python train.py --n_layer=16 --d_model=256 --n_head=6 --n_kv_head=6 --head_dim=32 --d_mlp=704 --vocab_size=2707 --activation="swiglu" --norm="rmsnorm" --norm_place="pre" --norm_eps=1e-05 --positions="rope" --rope_base=10000.0 --rope_fraction=1.0 --qk_norm=false --attn_scale=0.177 --bias="none" --tie_embeddings=false --parallel_block=false --init="uniform" --init_std_qkv=0.0312 --init_std_o=0.0 --init_std_up=0.0312 --init_std_down=0.0 --optimizer="adamw" --lr=0.00187 --beta1=0.95 --beta2=0.99 --weight_decay=0.084 --lr_head=0.00578 --grad_clip=1.0 --warmup_steps=280 --schedule="wsd" --decay_fraction=0.569 --decay_shape="linear" --final_lr_fraction=0.0 --batch_tokens=65536 --seq_len=2048 --doc_mask=true --train_tokens=406600000 --steps=6205 --dataset="wikipedia_en"
Each number is 128 + 32 x the weight over the matrix's rms, rounded and kept within 0 to 255. Layers, rows and columns count from 0. Numbers have three digits each.

# down: layer 13 MLP down (transposed), 704x256, rms 0.0938, rows 450-463, columns 0-63
# gate: layer 13 MLP gate, 704x256, rms 0.0991, rows 451-463, columns 0-63
# up: layer 13 MLP up, 704x256, rms 0.0996, rows 451-463, columns 0-63
down450:143092146128188176116179142117088066119126110168093171074161151132079166102083169097133164186099101133043120108187067068095133209053088176200176104102122098095170119073082116107174087119086179
gate451:120104149064156142190098095086182075161143107117148149135097125171091132142115061183166077118134130149087115167142108100150146108173174064064104113174105135117121175116123106106093096102070132
up451:161140131169157117119151105084131161142116082117112089109142123175125117107178115108140183148152165110111200171162155132060136147148156062138089082126186114179120141168150141149059126134143092
down451:134136149209105130088103109124068176120136155105101184130125100129161071163150209080108159071084169144103198040090150119172230146140112228148167112127121198077147074151062157188108148115097159
gate452:153167044148162164186139123097074101170154114162157149190138095141106141158110123093071151167130131130146153101150173074119154152237096096072162160082106145102179190084116065125161097136090129
up452:128131116103175095148166110173116077095107056111160104175135085202169134168156126043157120169119104058170167120037072110058142141176182078050094052061124096078113135145088101150179146144118134
down452:113131141071140086159175090124173113140133098102158109151130099087156158154112126160140177115130151138163154108062139097141095093128151117147133240082156091118117091160037090124124166080092191
gate453:102117114100144192097097114124124107156144162144148193125149074143130209143109109109135074093094178146142109142086071115190163100157196114050163084153150145104140083116099106135076143148101129
up453:118153141110128127107112113160126136154151126159081148118168157088143115156076130094102111170145107134206132095138186136081158144098102154142168126156149098104202187173151059125132123149160112
down453:141111137232124138150117111090150109097102115119105144113152172145146120180109096110045142136163156196172145095109136135136157114132149207183142098178078132147142115157092089120140141122089092
gate454:117126108138138142115138093132177134115122135114093129114092151123098139109094105171158094133119150117137114167147118091150092120130129166121122157118163115109081131135129111139123124169130156
up454:094110105092125136139121146112135138064151173125088118166101159127107152151093098136135130123153111107133143143142095142134158113087183115081112152112079159116131156128145098141123133133166146
down454:142146139142138185154119100096134122136131080127145126101131149122142101109183141185095102148105183144032130112064133113133129115115102135127115093156155104154101098169125131133107160162152168
gate455:140098219122112144147113205105053163179195126156101184121108178122151152157087125157100131116129084134082128167116176138192160134153077159087131119182058119160163186113142094129082081121143110
up455:112093138166090130099132121139121194073087081127126114113124144118170059099091164096122116142050133163067093064142079141075136066065138127131132138162152126150094091112094168201177163139092157
down455:123106193175111147148152159132122154106132166135069144091117138110132089134156143109108130078145190123179143094097125125209106135106083149113170194120127138105164169160181131145123143095141115
gate456:117131131113149157116141126171146083142139058122108110101158156127175080135114134180124155105087174149135108124119115108136099118093175133140131081132178140145155144107097086105130126122121098
up456:110107130120085152185120173124136136127108132132123120141118129120159159140078124129111127138131114164154137118123118104129181096117090199126113131082101126144110137119100167088140094145145147
down456:152169109138085049151157090137162143105135150060135156166086107120079149117109139110143127115136088121090158105117160122165066148133120108150170178143150106176125147181134121102131090141140138
gate457:115158139114133115101134074130071100165143095116113176127120079129142136129140100098122110130111128167083154168150110149194118113114107101142119130147220101166127159101155113122122158143166124
up457:154126083108098132137135174108167138113086090117106122096155149132166119179099131108127123089156126118161134150144061113146183150129090156117120101127139113105121095127115116132139104145134104
down457:076090157120193157119110110153119121164132104097126111134119127151141148131150126092163099130085131167131123148110152147156149149101076155145150123181122124137129146123140140124155176087136158
gate458:072134116189088106134123136098144089161163110091129171152126150083096144120143110103109152146150150085134107173114118131146106104100107117113087163120090174146128155158091144119120136129109123
up458:152183123141104095102177126136132083110155168099161112116106140147138108134145145130168135130063122083092116126122129125119137162140138128147183107118141158128123145110107137105090135126128139
down458:144077116165121068114116161169129122124125094130119136165158157185121154152116152139102166127131145122166133136136110082138127159118119119138130150125127097081132129134087141097125135108086102
gate459:163179152105076114111178125134112113093176129132183164136151111099108108105096131090200114162116192122079142135117128176200161112114110109064177119150155128123160151180203078091100127144154135
up459:146140125128065122109178116147124104058161110106066158152091070140104098133186171156129108109130186117153161111085130140115088102168143124059130091165126165084160098161163154129153161110164155
down459:095159199115100121090123159164152137107146140121129134109131205159143185107155143152151123136110145128112081093140183188126153169123100112119107203100148143082116225215165114133084132126173141
gate460:094167121160166134079121145134147116103145107171104178159165135095124148118193121108196138065040156075183198163184127070081157129120085066070119141145139133175107150134169106122182096102153123
up460:139108116140142142065129141167065141174047132154144098122123077111134156089112110128104153090174132078118155109157055158145119165151122113149132081176107176129120170182127066145163118125139054
down460:152151136205135151113168134121104068148116157167094078120211160149136105146138151135112175131160174152105135079086153110144140103150246142173072097125114130098096128154151091171141097110111094
gate461:108123163129148166118089167109072078099103123093095079141140107078095190117098141157165110115105149051152073134084174095146113155083129140061176133135097081162103103127150163188083148196083248
up461:163100101137053166113157130121163123122071098079132140038127109118170159158124137106071167107121130066157149215136162116130121090114160086175125113070085124149157108154111168157104180137169155
down461:077076126103128105156091121122125148161173135171110129100134096076078180197113117111149153170155158100140082092109178144182095119078186114103079135136110086170091155083091156126084100087143118
gate462:081075097102109131081065131164140087129145117124177131097146122077134126153103052137110137093124135102151120163125165153169128152123207184059108133098154145168096139135162108197123166190100156
up462:164103173103125098097246141167140108118132143149183085171108160147111172112129084061167132063138091139079138125097178133130188115125153116116135131128183169103163155132094188111141099185168163
down462:157152088105116065111186117067181149136098110145107102195119149133115161162104112115168105138102137148110098118111076138134071137110201109101141110126141133084124180146116131106135106107111151
gate463:126101133120068139133086178211107137212141131181154128069152095064104092169122121168128091118119149204066121151112100129148161190142090081123113210133125099170103113048147104156147163109126194
up463:202135129193141141108112110076136192122152136102119141131155120168113164094087142130148152121129173164189057129142158186125130133146175168112164130166172144133166126124140120144121137146138129
down463:113064163113170151150193181070162163136094108136146170104198137173158149084137138140111126102139134108134129163138089086159163110177142149105138093084167120158148173116115100115161125102107151